{
  "n_head": 2,
  "n_kv_head": 1,
  "vocab_size": 4096,
  "norm_place": "peri",
  "positions": "rope",
  "init_std_o": 0.0189,
  "init_std_up": 0.0802,
  "init_std_down": 0.00946,
  "beta1": 0.95,
  "warmup_steps": 30,
  "seq_len": 512,
  "dataset": "wikipedia_en"
}
Each number is 128 + 32 x the weight over its row's rms, rounded and kept within 0 to 255. Layers, rows and columns count from 0. Numbers have three digits each. The size before them is the row's rms in percent of the matrix's.

# layer 6 MLP down, 64x256, rms 0.239, rows 0-63, columns 0-63
098:188114159118066106135163196180115149163167117159192127089143090115064072140185153204114166120054142136118115167179100095093148182175138121125144118138156133130100163144115144123123130123137190
095:153103113170175132060031171126134063123121132091075179126144132110132076114133133079128114150133143103123096111108107184075159159079115152157084101141106127140115115137066061138180145126124094
088:108129114067104093148105112160090116120112118167157135109194092157160147035137170169141133190196097111147143096109114107116109099099103111188121123182129163126064172081109137199168090231119149
099:133136181135099155138100072128203094178176128112060126151147138144153105175070033130148116079083122109129128172191094148089110136170104150142087143077099165092094105075148089110143114127104179
129:151124097107097126091140178185115169148127086112082123108116093179168124046076134127103108137133099125194148105184138132159077125132123139161142051161075092030091176168063101125147111162095122
090:041144123127141102173067164148109137161150122147115206059146135175173150134121090126160104100116159113117114136135136122086136131095071165164119091096161152146180090071110113133126063107130119
097:165144103119195122139116127059082112149159126106105164113139186082133177181154178113139164129136144125151173145130109137125166147066179183071158153069146136119179072208097170122142107138146168
088:145192161100147115153138153206128101188126139133136113118073123205162146126138115136131121131064138140142119153096122126144130134131112072102057100153150192121123171111141153138120186107131122
099:110114189117119158106126095123119112103083077143144107147136121164131130154190150153102124087104090162103122157123122180098164127160117124053068154137117111123107120172142109102172149126161131
101:094143143163124149138191155120098146123139174145110129166158175108137105145091146141137101167155174172126144120089186127170162124155159163170107084104167118093152116143114121076167146149163156
099:135047090120153120144113116092110110118140117115154128176166153122100120110103105174106148131151128102156153091164133094123102139139096156106128136152078118077112185216154143167182162170108127
096:102151163097146189185079106145102154185095142140107118124121094122153105103112124144105161147146175096094111120117136094161167113065101117132130104123095186095120142163124135134189156122162112
092:073126144113126057107136160140164164143158106139080172128113134170117126138160138143155146111090108100130117106094116180148197146151144134123088126096119105106131152133168089089162119099149122
102:132155091090085098110129135151039148149108110122147107149131129088145182147137155104155104091170082108114170196153090074098165144164125126113121107149118123071156143218094125140112108178118125
095:132114110103158137194128124078123095102186157158120170081195147177090157087092195115108178163140124178115124137122155152112128105119128060157160116131147180175113114085141188160144037135107137
111:204144119137196162167100117096088068133159182141124102073143143145122157102115187147120145131091105151105131124126188094114136138051106185169156138057125128138100102135103137151168096073171174
091:086108150142146127133149150146120129162126086171161163141161187146122107123104128079107142109133117162123168136142127086150129093145093142132120090071163088127139147135175099145145127120095191
103:127128087160122067226059100130181102103119115143078130097150153160117141153051097131175145093090078074119121119111116119125112133163143124110182127127134134150185146141154168113045078157148104
102:132130148087144149167141041109146078170164165159095135143140125162192136084151150182144104135130185142153126071209138177129103119197095107145144131087155104148090115149122138138115136156096143
101:093094151125157106186109147112116077080144106117173150057194141135121159118173111114137165122109082112169132102115120137122167117100189075098112142120154150168190164171180156167156076185165110
094:083169126138105107127119089165095101156145137103155134069117074109198165100176144167151190129127136128098120153100097146129150131143127103090099125133117142115162117121124073189111113119134200
101:104131150145169162186174083123109168116127173101090151180147186115184118093070111150151099164120124140170109125197131146164117143098145147109150129111162169143144122152145174165178097165159119
086:161141062176106149146126174101140094162173143077089161122093149188155131093148119097143101128110113151069137113089159163103142138114140156127148107046090157108114111091066090119139136176135145
094:088139146128113119122115080092137127133091181135133126102108110127087133116114102141184150123170113110101117137105130078117175104116147132145170135159135164130140139137164118141111092114140135
105:085076167136147140151102080079105147092126113131161098149169155095126143123190165124128143123124133117194173159083136090138149142138165137085100149117139101142122118064129152150116160209154067
095:146161129107119105123174095146150069042104165135083077138126096138099158101145123167209146142110102059064112132104134120093112122143181126162138162138126078138106163096075082172113101113150145
100:162102070147177178148101151101106087095117136126097170124140142078095130125116147090184113119115106123091156112083153129098116137075133166141124180156137211190122137145092163112105117168094140
095:124170135100143105113106087068097133121127187065079089110134068090121117072122116159156122108079116100129120166175133121144144114165164066104132098112131128154110150118110081149123105113151151
090:112138130137199181125131155168111174126071126142132158191140147105138092163172112131139146153106095133100098106178143143190084087103133078127107125104159133171173159133132090125110078146117133
108:132076152093086072147131189096142149130121091213146142153155115062120120138174153103088110090183133112144158132120173142156136100208112126095139160092142132160194114135135164142103136156146162
098:143120127072083141138167142129135136117129152128151110108201101070193094160150102139193177124175111167149132187163141177129147121181125080125099097151170122169152160161112130119111154197131138
095:143177110089137138137127158130148113106128140159100112138126091051067123168142103102144076117161132118175106107128111168157124092148111069174153114179084094146180150133160100148120152116159128
166:095175110094106116063170141116112088124050120040079096108079093130118120150156155112073130154101059026121093100099120100089128062076110089132143087150132132119116143170116083067129119114095183
097:104139146105101092111132181168155161082104116198123153131141143138161172138103150131120143137190114135160179100104135177180097107176091133126154153159131147104161151159148126149107135142088062
095:104137104123121125171148119132162090169162188119092155089082181137140189131093104140150092199116141124154127125118121115114105122051112141201047118139155158151069092125180158156203101157104118
097:183079105168184182091128157176111062133110126123196155131147161090107115122180175187125160153105089162121144124153136158156200157111102090082127121137137133148145046087076168143166112130150110
096:122166150170106104118175182203133160139132171130153173029098099255169071122156100128136167167111130120096039089125151127150128137170122158123157060166163118141095131125114109111174140156117149
099:136149162146114119177142120125171117106161135140162102154143091150139127138164101150072097064106140126188106099061145123157093111177099140142151126172132144108152172097152121126151149107111109
097:083163064133065171184175104142085111128102136141160065141172106166148142123141083155204105147143148122114152137119172152140155249186165098126114157121050137190057145159108169111133141111173102
095:116100135124120089111110193149152082120148125137121188149125147166123147098095135212155061134130143143112131157093151108071111124133125130145086104081081132143153107149106109137118140113130118
099:118104105136133117150099138158028129114107153076124115103121138117234124150160130110084137106078155115133184157120108143128170143133100142104113170161145171079121201143123092136117138116099127
102:151134136127158170150162106155166177165121135154148180199128155160146102138079144128180118163147131160132085118164141124098096114085145125156138141066144141108103111102105151171120177132084102
092:162088123142094188090121119125196075105137073099116078124107124109093059112116091124090122087077118175106149128081151133122125137156166074140112117130110122099104125088103128157135121143097077
095:178129096138209144102111098115118129102126120129077140184119098156158111056096157138161117182082168154108172143167142182108081146175125054116158130128098153097102164096107117183138177125131096
101:115177141080131086104124159152128099086103102128139090123150121175091147153108182148170136150092121106164098143158131103087114094077072078111140060115124130101194135173157058117130155153172115
094:123144082162181105124086098178124169078123134119142179144163074125108108180129100128146115111190183097109102168192155081131154133120080142121172092116065167195187139131137104122058131112137116
110:039122169153144149160117143129128053136090183146140128154106183121123159075102201126103141140106089147111115093090094164120122170132195142119136135098140149147110109091163129147190133140170127
110:136137145133057083077152167178178136117166164118115178100090135116106061113116172149105114161113080068110104165183106142108077126153128131173104081098158120166096038134159140083099081089152055
099:158104148096122097095186047137126123110153104125098131155134105114092134132203114095125119113112145152132121169148109129112153110181139082088153122139117159136090152089162092176194163173064135
095:112144146107130091119105168154120100112114117124116148148136090142081110107149131101092148122153151130155164121078152098094150132097147100139174034117170135105162176177113115152194140153161147
102:105108108078154073180117124128079092115152105139097174159134165075165161131126138148153111168131150130109164109085173169143149131048131122120131121190137193184163171103137104137166153133113123
103:173122115161157100114097118124142123141205117100091192130193114118119185125179130139136089160126106159124176209141110111115149123099098127119141153143076169154149136093095140144074097133123118
107:089087090084184110157113085100109116087135101119107115132112131140091133111080085067170140110133112164124160136077136126090131157032188122105109111142141084098135192109126086119097108113104114
098:135114120078114091117155096176081132113154094212097161174111114109124115083167190133094098149125154187158128134176134118118101128138127093079126103112139169110100159125147103210100083195170147
095:130076106118066117107086177096150107139118108140100160141096157036056076159066092096082165123137060144110073191107108187078060138149093115124180136114053095139144151144139153112073098132105057
097:159187141084111138136158118167115131146125163138154131134131105100191076152035067125139108126192154158130133097130117160158094113161134130190092117095141106163137116156090093101121048102120120
090:101183189109138102110047071050133072132167074093117165124150174133159173122136090136160142089140143111134055154159092149082140124126078141114094125126106210157142085149148135116184185134093123
097:123056108145092126158129154134112190171130106151177148152129140100147088113122160058144108105159111154080173107095161130197114120125131172105138172079164057122110099136130131128136084069091116
104:116090125131110146122194138111149123168130132114115102075079151087148129172113087142077150141128061108208133102071214183107126126081085086142135132129113086147189156179101082139145056129177088
104:126172127102113138086163118164160098161133102113069150162107128076105171143158124103153110144147142115211177053134144181123135129134126121161102151119135129130125107213114201112151163182152086
094:132092116097074144108138137130143097122097116142166164161166114134107078128131146102082162141215107133134117118208075208051099153172141121081147131146112077140111171173065100149168106120143121
100:120109114114182110126128150075111114112077131128099073140150151123106059143135089021117152158170135136140110181087090167116115167147127117129133162154145052143136166154063125099061106116096081
093:108194100125138105120135175096184139128114138059082152166184171143134167149153167111091086172156144102201134122140122132129156142088091161126104121101135164107146079131088103103151173094120145
101:167151162085134084101104088095089049105134107120101142153125143168121151099115157113148129159087112144153118104188132153067120144147156096124156135080139093101136104091125099123115107143112170